Weights of a small transformer language model: width 256, MLP 1024 tanh GELU.
Each number is 128 + 32 x the weight over the matrix's rms, rounded and kept within 0 to 255. Layers, rows and columns count from 0. Numbers have three digits each.

# layer 2 attention value, 256x256, rms 0.09, rows 27-63, columns 0-127
100108115123190148133150164174147170076159104124153090121116168081127148145140147178128060123180114158115160190096212037167046162146113052189153124145116092133155116078173081138144108205108120190089197118141146071159098161066140116163195147108125129119090086112097167139116102043180100177119099068224155115099090129085135156133128108091121109089125164150157091142086117074193124147142
126165095153106122142162120090106150142154186102169116086115142136099128080141122142115151153138065065055116074135035057110121055089206094071158203125153166154128079171110148160090062148177144086047100132113066093088129160085169175129173108067083107104136209110101106094106160150076149132229141104094129199117160104087134120170218112077120115155072109156181099088090072095198196140058
172174192096128184115149217147102141058144139133128144144125128138132089085076114116121137044131142095133088090131120160165139102110107118179109158066139153142155103111191163144141066156170186122163158098112186135077170112189206125117129139206151129132133054227082080189137093185094142132154068125134120142147141150071151191107150188098132068151082184131157127209113159115134138125089
132149095111119152156172159147075156214130152128174137096112145104105177123108152083096184080122188121172073176083108143103105117103111116112151167181129114098111141118141140138086123120143141063027152108116082121126158146140135171054152174108090169127144109085184136109177121124094142137123185135022089162201141173070170131133136099178153113116164101122132122158199127103164147079057
121113121199165175119078131118098109149161085171107075091093131111084130132176152092116116121154082148201113127123150127126150124088119183138109128127142220121069131087120123140103162133172142118127103163193136140140105174142155137120137123126111165092105156141114126091099087155147151164122165149222122155111130102147100138126134151098087103111141119123101103117113105113170128125122
143152146185151134094103154117147158174094156124142041130121109078116105142147147135109149111042130100082098073178160165093183087162143137094124125154208113145128117163095161091119070150138081114076135154116118083100107128107155112099115129120122136066095115117157092096151158148069196123195118114126128109139108062100081166084175139129121176160084150088137159075087119162154198192128
110128103106137131180129181145169155103121069166208084199095159120116117122093102108085096136151165118102166132100088147137108121013142136120177151154147102180131128119168135121088114140138132137097130128110132070101122187135132160089118146119100156114137181114135202119106121149081167076117092148101102143130133143068139126102147127161208131152101139173152190182109151084096160143104
084161144120131127192168109124118132216099149121175096152099148163139084138142075173110106104164069162119144195120122046112160078129169097138172176156107137103144097116095144123113097150147163133101125157184130162080121121118106152179157157166203091156086138134086137069128113127160114118107100120125187150139156175175083155123162128119124117132154126097111120112132151117120172145095
132123155166121089133166089139099148107072149115104086132087092101141161100151076118143117173096027119200131069148106096139106082121124131131093155133150129142141190092174137088212058127129130090135130194136091138154153119132054152129132124136102161104089130151182167067168121151186121138112155138209162148119154079094120162182162108145110116089094108154108127056143103163118140165143
146117096166187091136081085104171136166115204064121165130158157043139108211137140130146115158056055119095097096185161188114107136132150115168081188128119118113082146076136171132140131144137143169127153121106039110124150190112139080136101093104112123162122082140162132087127095109103151154109171132163166089131107128123134102121126090147135142147170188116128159125071128113086129121236
125119123069178075106144156012143157205103161177065065122170118184087166117116141129136117158118150115088116117156141071125081119123110124106075124153119145151149163141095117117142166117181137156176127094174147188093169115175154069063179157177128126136187180147064080191089154088083080050151125169074130094118127132184073126159181107141144057127140179168100115116139148189108182127200
115089142096153115182147073159198147104145152141109079131158104148121130128078084090162061086152125110125087160061117126130163111153139188152189078110085124137166142109145084167185153106130121193095153163119170123086145081097112109156126158134158100125175178108177114133164101140132143166126082087105112079112074161201115085100128241139156120109201111094043092147162158066137080222192
082099113147112133099130192068039163147109144082116139203107158138140128108155163162109083116129182147139169157153109139066073109149115187102103183122074111090111144088141179102109137151180121062112147090098167113144120127109126081131122103152086098102044127109162162152087124113138085064144110100143086114186161150103128075177098147151116125094143165123100093108143126162096070140137
122119059158133096136124140106122156063134117099118175150022141106104166156108122099156126106124139111101102131190127141155163147106146103132129128102175088130100131110169167142106126179181141148155132160139127102168105113115112120136119050115154160174107080138126085150139138144071109123106175114128132132149136094085144110103127116152166153117151131107151174089101151143112123186176
147186123165132142132103141110113140114104075162167108119120082103094140080106091132167120171078157115156120072126136176092149159117222100170152133131168104112111102099162081121106164113125096120109144119097155189142110158138102084136154104139118152132163108162115131160153175160149170071225066145092177173108107154105122085092107135128187126161163104163086148155091064171125149090108
121147135077117172097125157118173094145132153134145095116144090129154148150119096149135106095135159108132092169120122098060138116086171160136158168126072097096156162139125163133155111107166068092141089103135154237162101099091139195105100158166102081057151084092161109166133139122105156126157142066141138178132108107139161149144174153138157145140188143169134182119154144139167137155115
135156115171137106148076015147148100090127078110111139146116131072149113091116129069097124106067158126136135130166157152127173087197181141125106096138158144143089160139082093106164165087073107109152102115087145201106123138072106146136117129126123155159108135122145121128109112152155192138137116101145121125122119141149142174077142167146126172165100132093140112123130153160168132132163
071160150088182074084077184080171152139131138072121088114196138133106142166153099138118095173088158107089141095198110162108110179115138099096104125169094123146079114140138076083070148096167106066161105077147121152057126154138223141100118112137227137072085145158167112131126093151056082105099144225122165131116138144195127133129120070134216104093100156157173177173163139143177144137188
140103093152138168113072112150095168171109153142116131107126160145147184132124178151118141150149165167165137143132164063173154067146136121128179114171120130149204184020118145139102082163088092168121123139078100160101114172105155147081135147158100173097103075102147131121075099149150131130096085057178155157098133127175098083134139106150154128111132133133124081176165161112127146137071
117055167111158148150114134159120119149147100165094103165156102153163120161139075161091170102099118105098116075158086148174126104132138123132117111130118134169120137145103102139070089146088138036130197152141129133100163097118143161129144145103176113124104142134117157141113126137077122097157112125146125168178172163137154159117093175158198111135133130113119102120151152081139100128083
104162131082147120136135174122143113153091138121087120073115096142175060142128066153121165094124166157100179131124119138126117117123114126144103111116133137114122103167147141100123099146109125043121150114039092103096090128074167149118141148109107080181180125132159138147088148108096159060118185147104139097163103136086106110084120181167165060157188147145175138166150138136161165137095
111078126127212145176162136139127122139159157100071100145149136132159191196158130179191184146131110147121112194122148126173107164180102069147095103126100167083163127109127081154131124183125152146145160132130104162190170091141143076222077115124151069118103112092093080123114151101164107136107181134094165147118158136137174118154148068143129141144198142051090132085136104104134091180142
121176174106132114132148142134125173134152109110137099166085155152122115157092189207198134100096135140092160138149139152140130124172128046184161117146166160153137093203249137114152075166138093159120167161120134081115094097099130146186154147120102123063078103115100166183127151102125121132167107083096229115149059117150091109175084123174068085133142125152167158149173075108119168168118
177159144060083151137187095076141153155204111099149132223131126127083117168166191109195105113119119121134153127121084143094063134129147152124113142181140106156116086113151150083113135161137069156084115130084159180138140186158115127132122174108058158081112078112130188106132101118083154146163180103090086165136114058159074091158116069164128132111175139150160175104109158152127176164173
247177117133104138140139099091184107102121147085137134126151152128108099128077148114149100141127146121169135099210117147165097159185142122101104126139109165137144082113171160129146096148170055201158099111138171134141110185121120112107159143126138155134157088096122100118187158073164141079134152122140196152121099100103153107151069075117060158081164131036101104166106136126190105208143
121114162131150175161173155114154106133153108180181095120081160112107128114129127143141165127161187076144088128121130075103141138097176099070147142123161117096116140180110108205024138110171186146099232173160122163171198139160131129162104169096091143152124142134128133118112131105128149106163085114124205160206141116107173128170089148117104154141129148189056115180184151146161083150092
161107152114091143116085130132138157114119135104165143097084102119168108177158127163161154147113141091092106063100113099137103141122108141183154181093084109089144117142104178180128129156157101059137162118156156174150121086136165109138110108142180129146152122125110086140177042176130143191117159108146111095077140132135078128120108141101092171163116137119079079175146169149136142054129
175158081137134135176140148076089090132122116075140197120136180142067142181218090053118097083220089120138145169098057087143146093183119119093111171138131109128111129085111094164155132139131105135123127103104116134144071151134124184115089152111119132062112099121147116096140154142091071052116143114153140131126102139078085145171197129071138132089207134098129120194159114139097107205082
108066156125174051152173150127143132140119143160064107066147145113126085107111146104133112115133103140165151153076111139076114122121079130049164112139165135208157172122137105147138103134061136119190104142130162127128152112124043116138168157157119082126123106104190194148096148085134049130150129106117077121094091145217163139122164149088119085146156135088207080168127122177104138134179
153154090131117145120179135084074161107145143137115118143179109177131149068152146123152134125129125104107138096121133153067117138109083191116084121134193116122088137153152021128142087096148134120122155128159123123140161131120107050156114167156136085135168147108123144113109146102138089143106140168094130081139183137154114124109138147096121091110155149122186129079045097137182119136208
128134124166125169149152093172176073124117127152151148093093177114141120177119105095085235138125135150128075141080182085157109134099081131148071114121092145135129090114121119118175164147108182140135105155115166115143076116108046122203150149134125181131128129096130125123113136085189083115123176098110165132121148062129142161101104116121057151132126138072105132103113130146116129171116
195181203167140120130164169097163166093123114138162135120105125095104096172157200157170103153117115096149129109139159152133145112142104122100164088086125129120200118175106199137152141141060172179174091146118098131152122171193137164136182087137118091130115134114163186117152121150094071124155186141097141090168137141134131180120109155101128129100098109118130176098102080108185149092107
122150127145108129056079122198147099202072119158190114167104083146158079149187101097075058174134132143125149090115130145112139097092109084160129144146113097140072163119155155137098095152063173086101160118102118138146129145052093157124101159150159135087115077138132140151104096115099122113096119120181102148152113142068142150102118097165130085105152078157117127083162099158175140090167
115146128160141144156083115144126075147178112116139129142060109160081110079095116104093035128168107075165158087136117137100101179135100091185163158132149059067107176121126186112078114114151106132079139158159138112062158116145089168112114186120132140120116064214082090070160176093180167171015137137188118141092162105186075165163106123177105100109139052090117093158150160109117154057125
042111129111114144082178145101061097097142136138076133084132101102116158128144102194111102167132130130108136067085114149144121111080086200135115164148184128095101134097139138106043135130166132101064131077128148115125143173126144123123061080097141143184126184092084171174106129172120140175124150179168123165153165082117126121159148147113178156105140111164130110110059066125081170112185
105060091090118107168134137129153153097151122150123170140196103168128137133132129180105087183199117119142136197161127147132124199163146124087107110162102135118160103168078135146186105124131095087165109088172143145091155150129194130141099122148158041231135133087170101137147154135094101077121137102124151175104066152158133128077115146177142161093100081105196127166147029115115052160092
151194080153085157093074108168111095081153106160167084178118110069130072097112183111126120114108155131137157074121205193142114238117173117149109145098166164159145135105184128126096153084127152172123118102098126072105121142106109096186109179155095121172108096152135143091104148087122143155088157140144108126153086162081161095105118072147105147083167107136067106064101143055187146097122
# layer 2 attention output (transposed), 256x256, rms 0.0762, rows 27-63, columns 0-127
150195130073050091206117139097134105146140091154128134073154133170152079092134177124110137127104123135131122135158103189106200091097140129075150149110143158118101165232107118193152171042118087084163123164086142113115155119099199199119079109134129148066121178145186128103156137124118121091122102148073114133132102105099075034112118126155047175078079144169039081156109130144119120161198
169152147158086208196127126085131121175177128100013175112098089120183094082110114165159181067154168146177102035102155166072144210134092179220183100142062090039142061083102073114141183136112120103191187105100132165115118134198091089207074108155175132176121025140166027180108113093179157121105115146122134093112129108150085119059096200131119169171111202125152194122108195144135086119202
055162134184106096153135109058170129130127130170180095117128141041153140184153118141121180169179155105165110108118135139097077183121161125145121139139107143106096089146076118204082134111210087222087130104156128114148107140098107141137126162119101162115140113165062132093110088091156109121105143151142142154095094091141063044143088046145163126147117079063125202071128144147108135139197
166078167175159118156088106047176170092106137179080127187156132140108067146191089097173070129112140133089109031120116089098125113162105174109135147119095104140161160155124104166147120146073122156113121149140140142159141106141050128164150128149107054175139098047138059073115193161161177141151082140109124075091087126173181157158162120085073191133134172111105171146067161142111144122126
113133165065205136159157130139175184132113175091119124104146073143143101165151157105152154144113146082109166183158168129165122116124088111140172170146143101153147146134120127139180089097114138154133137091162115091114102081168141143086146183108114122216160137128133152186140138082107149080124130094098131102154151121097181110155147104100156166151168164104109139128117148149095127123110
161156123131095143093155087159127105128161192150141111167163057129130075095096080106141153090124152109185102109117089111154062174155139177168170139104091146052162128130174125138148125121129233167138160093169125098127121153148123137106144145172113115094182129136095063154099057123119164104115172167157079170113116146153135139125064158125120074102126121135132143155154230108094070088119
178105148177118121179161107109084124118190098128082176117134112135147117162157171103201104081167131143209121093123131193045116127119113057124120145101077051065107093144087041146193153149156111121120108153156136138128125088172114088202115082130151115186081083105116064139145137124143075132113098089082162154121064157171102158145181139156107151159137115082086125084128116186141166079185
170129126141134062106115141130126110068119159145148126205129094122083095110133116115131153165126125142164135152103155187073154108080166127140184115124138077140135132123116121118103132169118101124151141096156102146118149170135102145108077081135088152142110138109207151128198169069137115136123141175153121166139134105150149100130098108137134084136084204179146124168123162143143163179187
149159128129117132151079154168146126158163138104077130069151115113037066163077147125100117089109165149144133094117113134110157123154103165144159125127113114116141131149123100138151170079139162140162137069156110112137096103057166090115113145122134082126134088073119146181050095090076217167148157101073098066179179117146122076094164138073128092198082115116165120153047137068138119136128
125134098083070165181140154180119069092141083157085165129143170228143102171130154115152123109119156139186105085154108086103102117132124139084134105074150124103111119185172085143099153118100142069159104147125218146110087115157114134133146122134152140150098118141111145166119097129142106076147044109092111132147111144089117136121146132098126125129075114121071092101152107114172157155134
093130097148113176151096119201104098086084124123195162144106180138127141129164168115114176133063090207136146159080128165118149117152151111167150133098120109039137142134145171086054028117125145126117099152160147143148144112113150148118097072099108166094123095130219154099168108168112180155061133118178128164143173160088079063098030083069125176131089057118174091156100106095140081168054
084122083133081085062111156089100077133091113122166059144131175074126111112127158118121165126108118166123197110141141098108095147107156150118117120156163152201077126112108144135067145140111171075143107162122096148162078192070123133126104103133149138177132143114128151117109105106091160177104109155164117102168103107144118136104117080213115117083027105133159126182123100155143084065080
156165167053098114194133031141189120107098119201129108113148128098170135165098136126139119153068084206141142116087149095169086115082135100119140098105188104121141200143120105136096143104109127159081086148137067144125135098152116156113147154082118106108150092157119140090142148175138198167171089112079149076135165159118087145116121038078152179140137079108174095115122121061127138114131
135130155136103141106111132149114118154116128169151124128142145131115097121099141186108110149090122142137113083084135127130097138109147133138143162125091168094195119167123112129157103110080153155140084123112179145125155150113146147139122192157137137114138132108150112158088092128143164138152089151176125140144116162132119136142130151113127146113086097132055154100162105148195146105129
130142107163117116096136106194089111097157129102086159106135091136082158125103105162091183112218179103184125124173132084191135167140102187114099109120068205102061205165119062145107102137140204162128156121121082134157120106123144147155155116126165089180120046100128063085073137118131102097093156101139166122136126120136159129139189099112111057156125108123172228079069188081158104166060
126133113116107151135123111155098174116127128138149074191131119065130120101104132146073163112061160098140175055161134143104111149125113113101152129135131151136134111126140076131104130122118187129123114147116096118130139109156120072116211143116144140188132124151092079107090144100139174144133075138101091098120096170094090146063021139145068146134133090116104138118134117136124132125189
090117172129134126065193105134139171149111153108127122131135089156119113111087098164129082142136140140144117124094087036159078136115163179176148111095138168169127162080158111122130114178210158121104133162145110114104073158109099075122096129173183089115133140108126142177156134065086111132152121168151054125147161139118146145147142099115130082131115150169109145134145111131096142123147
075085143162107136104136097150080119165140161202154144188074180128137122119071122088134131166116146210083084185098136091165089094138101141209117116128110095062205153097152186084161120128116135141116138165105168115166116097120129118117075077126091200143128115118126104101122164118137132144115146111160058126111237118082090091124135129094105149129141122108112075055135039101061125125068
118120096081101086226148168121107124091126090118153087136126104093143154131162128099129091100099143104150218151164082146103149142078169130134105136062128073119062142158154102123122144118116088096133092154110089086130108103125105132167138115086167146143142147139099141109138159138144084146154079187072072131182131176088144149099115098116032132123161173118131144106074104135110141094197
170165135150097107133097119089132108134167134125162131157106183122100156151124135080176109171071149190141061123087120141080118147165115115136137109126125162068156108112154193123131149130090090123165126123108160145139116134127088154153073105116093129144129131111142089169132124122146205155108144143194102112101142084146131074096141151148055138152152133113082115144135114167097120117090
142068146153116133120164098100122147120162116166162138228128134089142102137093114111128054143074138131094063134119099085106097128157185133175126142126109118113124161145088095155142150087162123163108129121108179129163163096156106099122132067149143181115104118138068065125116146149162112192154119165161110146131125125120112107145151015090114197112095109149085127086146128114116118134132
119171134102100139184108143122177113128112079128139090103139125130057146212174139117130065166045114106108113122151117099114182083174154154084120123151158114107133174147143179103113084126054073045144093181106099064133134119115115161066167099128081156158102166124165067155068166173072144106104098171091097072116163124112117105088096161078059106054116145188104074218128053124150090082107
155196116154040128108112100096129019132164124117163112122153066143111083158054121161154171133160184075152081125147084194136172176107231136052102109136122150108089124068105157155123137122148128111102143118076094095120133140112163138074107089147124093121127157160113039094116131118166141093142197181129126161116154090102055158072085141105120113139101120128132089129144136126143083086164
109103169152129146116120161142163099154133143105096127026131084129147170111103127150106120141142179134139143052116149117159121065146125104141084151170158102121117123108130140115135142095119129124132198060133093126113079112140114118142168080109137100165143137134131082166068084177136150147142081101139102134085039187121143205118102159113131154182112122099093139077151134079153085078126
053128147135086096082114097202119082087111163215059111135137150139120113080117116190108177144152089113115170093151173086129107151076097153147103133134178115136108208149107147110079171095134173156127167121131110141108131123043169140074111106159130124124141142200131140069130141235162104157129115176135099155166095159064097119124103150077159105095063058175169163100111131080142062093147
100132107165106103163089115117173146126174137177067164102119120155074202143132129160132150068119090106140141099163046200132136183090040107115124148139078124103169116093098167083132062112115106038112108122137149110083131068071113134106152149143103120184127100089157074154148148155154149112101085147118117158080127121174095125089108141183144112141139169124139119109046116118153106127141
133100128104150154125133161084153138106113121151159155158097094154171151119173164099144154170148105150109122118180172110164162122132112147109158051131122104147122090171085146094116174103085142161171107099104177119136170140123117141124218157131128169125126119112123174143150070120122123119190070142094139170123115102155195114093103151174127121149180159087121153116144124156127172165140
090076114109077166149180077142135138136100124157127091120203125114179167104118168131170154154103131110094152092122139113079112158081142105147138151110178101121132113167120060103070083140119158107144080103099136154080132100139138127161132148114102169158081128155084142114102159138138167159133090100103113091151135144153175185107107092184134157107084160111173097063153091090111184066182
160123095100137110091072163132108108115111125090172087174129199140159084109135189068074130172107089188031135133085145138105131039168165151143122156096154126141090048086120184122116174095131070139143111159122174135164045113134219114121027111088126154067120211164102192098158076098078178190110131090167107122170149140163073107077109143124132194133130062138094103160135156077175137177071
079176141153137125160121152148192072162123151080087105110103134111124144133124097144095106111088104159122142128169131107154105068139187123182133141188121144124156192141138176088161145102133138147099125131134145130121102161147147106141102112201148160069101170157130108159157147138079158139096101113181155126128120130149118161123153073105118158131133088182138149115167154072083072126101
095108117103169119070181182128085174140178163132111105125146103160070162067126143195101060159095110034088178147167129157066156047228195147140108170154140136114122145115105154189076119146125084125184154126115104078076112137081208155087128145094091123034147147144158168126124075159136141144117111156234093145117098138113181121123181146141108152073146125163122135146152184104141112156071
113138104096105130069089176156103106182106099119111104084116207155113136070105086049075178177178129164143153127114114140105157126128138172199051126135145140123064071108149168088049147082165116115116160079135170178145113087086142113127145146115147162086163083185090127150176085139144153123092129124185149203073127144148148086163133156125167143091187088159147147144150205097119130175079
184135167137153132160176162124094181114165113093103189206149114176130125090033105173171090078081159102149050147122118131122137107102141106093153159117161105074159123143113073106145161148132124126120145195133119186146167101162144116159121106129134119122147157115106097097179166082172133163106112078150096076097143119130119109143140116103075139159124108121130096088136143164079187124131
078121161105174113112138160164085200075101158130119158113109139165179124187149132137118163127131103136104149210147179130231168151086036102057103115169118154179195173109154145181209129058123109120194115111135123182177116116093108138119158158163097097143151167016095179155114119132156098112148127127098113134133127135068174116172100086119136106128158125113114138107105142154153123116114
186096128136179164223113132064169181218128136068138136130096130079154160123158174114160127075120155200081106164112152081138129082111135062164144146101105067135168104155140136132232121095088125135134074106152174124140143093225074124139194201152161153147100119144142088182109114131094175102123081112072138021087188134125144133109171129106144165196124208085121126104149113142132157106172
142180115141120117055177097126092066127134093159088165127104202106165168136143082062143131143105132143098167142083175101126093123157086098144034121119154145127170134150121109072071163135117120128155166191090082142211137116146115106162134156044096175040139122172139110054136211167108113184126217113173120125101178154115068069167133132115143155083145092138168096130116068128100151145151
075138229100135077143190098127167140115103141117114133100141143141146138151120101167140128106154140113143092158185093097159101102123096170091184121136135140195108138151124113187200159146133100148083211182155134191141135155058152140047147090136136126133153151136116177137142111156187130074137099155122115136149104113102137156181163090154148099093108097131125128147128124209100054134147
# layer 2 attention query, 256x256, rms 0.0855, rows 64-81, columns 0-127
147117073150113145091216121094105091076144157132140096152165150127154088170138116084148101129141151150145164126080135158120163066154106136133104132146124089143126096097112142147180158138150099061136158122124102142088088115126121124123142151120144102072134146179138200114152152119146101154159125128135122136160174182111104138145170129177132146100134121126129165155110118169093146114134
145104159126120090143092111140121163174154109141128152121173100131136166111084108080074133110134150055078177116066159079069119151154082119154116138118095103152129110120137169171169067090086195190124159143109111146163146189110153077141198157149106126074208152140113170111130078111154066140147178147190108059149098136115137105113137102168190119134135140111182147155084120132103193082152
132116185155173086125081106123165134115076105152109093121125141162140182124107108132172108139105088089133115123138131136152113086142176188076126059105155167129088114116074146166118140147151106149054146167047126139148143133152119106103162132071095160142178147076088125084120108157106226165086203189092100127136074121133123135138112105110106113166113142128113146109156064136146100128139
179138109087118141148137128168153165155081158092156154145112127107123154143136139176111172113101117116147112111168150138164102169105126139103163139127168111145100162111103168112135095156131119167112085154157138114108130151139087157106132138112125094160121117146154074142158152091088187124132096118135113136079111158137153130149108161113169136180168133112065123190174111128155147138128
152135122110150146110178138112173130124116146106148155073113097137184219105149112126110206163156142155073043159124125152193149123098108193119092125131110163116112131136143162094163120137166112112141124104127098108053094113105094132125094142144125118116129116150176089084143178150094133094131186125117221118138093187117109161129146128110158119156144102121108144118145117103190115161119
149110160116146160089143170058163156073109101157085106111177145141128107055126098125108085134143114059120125147141140109137133149114150139095127105124130125125122125112146165118171143098141117147128139158095112136132100129094116132125156147125157133125155132105097124134099118134131149160125128089160100111144145080139149121113108175156164122143130098171153144143097106157142090167097
149159107156107100114107106159083131162124127106127130095101179090157097150159152128089142141151071134150113159080172135118095147156107095147097128134129119146136150124181089099084139123156115140152080085108104062152141085111162142153203144099114151115070089119113161188108154119110105104144123113134170141134156158123081139138117141130114118100093127075118143134112131114149135124093
113168120127111089129104156085183103148130097117091129112083062116155113121127106140125162114164126154148176198133159143135148102152113130156126126047082163170109160093121136169156163132143153137089100103145150140157151139132095101102160082113127127170130182082126101097118202164092119124104142138118109133188114110145125121123095143060158110167114151179081156167108094143117168150139
116154114110124147148105165082132099157165071139132095147137163061084113150156076151156176116146150094125090132105184120135105140155140166172154135128141101106132100113094170151113169142109084159133130130118162101162108154094128128170120120104123116105134111205124123095119129152106114108158088137176117147097149147129187142088116127136152122150119175132142164136088158136156104054142
089163070117071122135153092114099111110156150150131125096119114152045110107138158160089174160139148142190175109083141206112165155149117070113145144155146165112129112144139118121073123132101160140141153105123106112117179138119159108126126127113153097193085115142149169150158123109128088104146128103151153151079161108114109121131098121144122109144153125080127111134106137141139096156126
132110097116135126106168129162183131139140110126128141172128121180145141104070132118114157150107139094186112120139153081151067105138115162105098098148117108135091085092091115147164135116095095164075144098142122119105099150137105123143090126094129186158157103136077139107149088110138167122130154110074115088063109100169104167127172106144107136104106121099127113130128104114098110130117
120151133105171115092119134128159134100133115160117124123087133112147145149164095117144113141128139150102110140148177136137076096135146146107101111153143147116115141122145137175119093068180093178122110116168161124145124142105102114140135134151120146176187125084077073124134080165171174118109159157104129101099118145127158093100137054126095155096145134100146131129138133140170104138123
111094106148115138115164123204148118124211180140100208099086114123082128125170148183150184128143153110142134167124128155137186150102102096143146116112081142074179142136188107084072097134153167133180096088139158100086194115149103113149087148142130121094070119166189094141150135126170095110161105172109163135096160119098135096108127113138144147101115114141093149144134168163111150129148
090094117146142172193164098113120137145077148108114135148116119136101213143145106162126078104134154107130050091099186153104132115096100192119131156205154131204160125117113142141153106104155083149192129141128153140132130135124136095137161109100128154147135128133167113152157099180121192151076119100131159108095113139195092107162092155135131114102116101080132092092142101099195119129122
168085162067153121158133136125123113147103087145118099159128131143120133138109124116108203114138105145116135098202089086151100119152151180119103137137168148154141131153148118147060152184175121158174154147186141104156135085150077094099179113125152128103124115140140098133124138142141146121127094149122118132107086109113155088148095118140183104140121133125131109103133149071147144095115
151156135141097117172122126127127158134101127069119131120161146163155124070117101121127104095148117136146200146136107154164119123142123124154158126142130116103132153116100102115148129130062168132103144188136093139136150169143128127091131089103150154127158086123102142142146112126167141183133126109169058129136121106144118139153115109137137160112141134133129108064155108165174154126125
141142119142120097103112117122117092088163127134116129095147141174133122159119112144105147128109094104133107094151111140141160109130157100109123086116157145134183151126147084131093149161093096114171144082140128182107153139097120151141143093141110121152132167169141135110122126086134122130172080147105137176146117109132133119100165160096143097108148166151146116139153106077093122167120
115175173149140094182112131153118098089138125151109115132116134142140142127103175149119150125107164123112099156140136153117112117153126170095127076103131129149133147105088149146159126159072134093108110160118129119135106158113144127130106138153135115130123145078167070147132098092085125152116161147118142143153133106086136132138143168071099109131151074116106122143124156121131159131105
# layer 2 attention key, 256x256, rms 0.0807, rows 64-80, columns 0-127
141100099139143180142140112113114130115130148132113119126181133092062148084096089138109126120065146148079124169147103108129145133120171124121142089137114150172128133136120096104147128111107126171162082140149074121133112175110099148106148123140157174134126127108097115088137129132103133134122090097131165115141112060122187193138154139161134108151096151151171149143174132170148126132076
105094134137170144139101136098125099158119118089129142155125144146122141154078160204126177120093112115120090156177125131140139100164175160076159089088095167086098065226130067103060122122100091126087150143119068158141125112131177152120152151092107065153125059159145126093104109126112154156153166080125124119187105073109161111073085125143087164159141083161148064112165113060144091187124
144138092137124162142114112189099099136158155091079134115127138119186082097126090070148080215122107111182096097126093087134124130118127095180140137086143135126183162120167096161162087135103114116098171143140100136099151136113171177123136137178151109103108135165096147099131095166124123112125125146115169105100188115132127146088135114146106123119161102127157159105120135122101120123089
112127140096118116093127127094147143160128174130088160124129159104170101126156141151166159136123107115107128139112122149144083185158170117067132085105123113112087124135076140070080124161074140096110151163150156109182160074163147072117116152092082123180126151082086141098149105123163156158165121148090123147101093154164101132121110132133124164096123150144132153112118152164109115099114
125113141125101116191120110102092100127144121165132128115146136111115156114152144138066096127101129135185136112104134106038140110081173069115118107153142178124148149163129132138102156131067118128142161140163135046130146125152169143073145149120117127130150162095140138145131138117164146151104096153101112137124167088139053160165165102128127099129148141167124143119132131197145134134143
135124107150119144132114125183073134147094142122144095081157130182117150170153149151165103109117181166139090092143118064143103098111166106091122120112163138105144164106124134149085134144101143096135150107082121136127169146138131161132145101141102148082176162173145093071140137102130135131102118181130104164120105109136118139118122089125166070087176113168139124126199117110133137101110
144093153111080152168157100180151151129106137087102069120120082145134140125085153117128124078120124146081156069134109096135096092142122163100123100148135094163122136122093126124134151177158124127153162122167154134098128150124103129126135119133146199135167151099155122121143144178152148161061153116072114105069066121090162183135137117168174125175087129138071154096140134153106097142126
090104181099187140118098138118117115144157157160128146183116131105070142168143106139139173149139138097096091095131124083140076147141074112119152127180142164066166124168130113120126144099155118091170180132187117110134079113106153236091154088092118123089108097135157160142108101129151131160122117151135135109083109129125133089106145139154115114114136097163122122116117159166102121129221
096127083079086141092130149100108070124074126116050124102085122102112087147134079122157156180128156126141103097126058115154158139130150117140121159127175166098121119073169143135108101099118146171117092105087131132111113046164126127122076068148174086152094108082150084089128128135129132099116182117143086102104170140150114147132142149104089148142195115128117176088116092107094089100111
131152128121146159054083151201192164156103138122142156136094078050178114084112137157127128091122120160133083161086171148178120124137172150100065089119108129147144134184093166121105153126125097114093132140136145133092122086142143124183125152104089128070102108142170110073128101151107121141131112130151108170118103098130111127152127161161132142144178171101155131158127148131116156123127
153157104117080126161112148104161130115143151097098087096151146139132175148135107184169112143129195166067127119126122134081147084152095128114101116138173126186125102137166200135117134113098112091135129136173102118094167163103152166105112170133141190111106144117109124144117088126118119109143128103143184136137202133112143151155141147146115115095104198147140124118169090157170127117058
115087110147130126184141130109101168121069086093158110100131117154089125168165179141155176163123147135151131166112109176068150161129104148136114178100051151140125102126173107096078158156175095095103164132141142155122128142150183160168116162119095132109092133163143144180148136167116100118120140101142119156208139121151140144127088150083122125136112073085055155145117074117141137088165
100113129099152133136117101080146211140118118145164140164095128096113124130101122091125146090114173168096158133100193132090135167161159139105149087194157091126145142164201111124123172087073119123074101131114121184136138115156158120103115144105093106138147130111164153172146142122155153131112182133149140157143111100091154150137157151130106126115170116159090119108122135081133145113115
139152091104151148133123172139125134180111096121131120155147198176141132148163152107096132142100101133148226159168085112131142101122108162148092153137154146142163159154151159117144119154150165094228149126065151106170176126120147173163144185149130252155144170107104154154142117128140125152085154089085115146144122223153114095126154206162164149143115123170146172197130134139141056160097
082127082153141118115154086129118187049176126153106084104121158107151133128126129085126092174105097169134114108090136144169082103117134115148109178145139115119114123077103127114117122122122107140145106084093178122177140093124122114101104085161073162164149121046127105125097137060100105103174142151151110142132142131147133187143110111145105157189112088147171123136115131139144118135096
130106115127177097112163090082113133135139126149111121130116119152156125113147167104131117105096133089112138124128120106140132075160121073146124128104141130160117137103161146132160115144154119107131090150098105178130138140127132111118112144104140140144134128142117127165098154140108169139126152109140070136129094120092090119092114094156127167159135153093133107164117109086148117138111
094133094168087157106151120117089154121129151154154153158139134071149108120081100142115114130181157155096150135126130085125102104125157140112088160111129125148138156125137150139113128118151183089112126133141155108113155144114110117124110125168142193113149121028123129080167118161095106114172126121175086126093082183155107110132149150175107124158094102106144085124106145160145184106143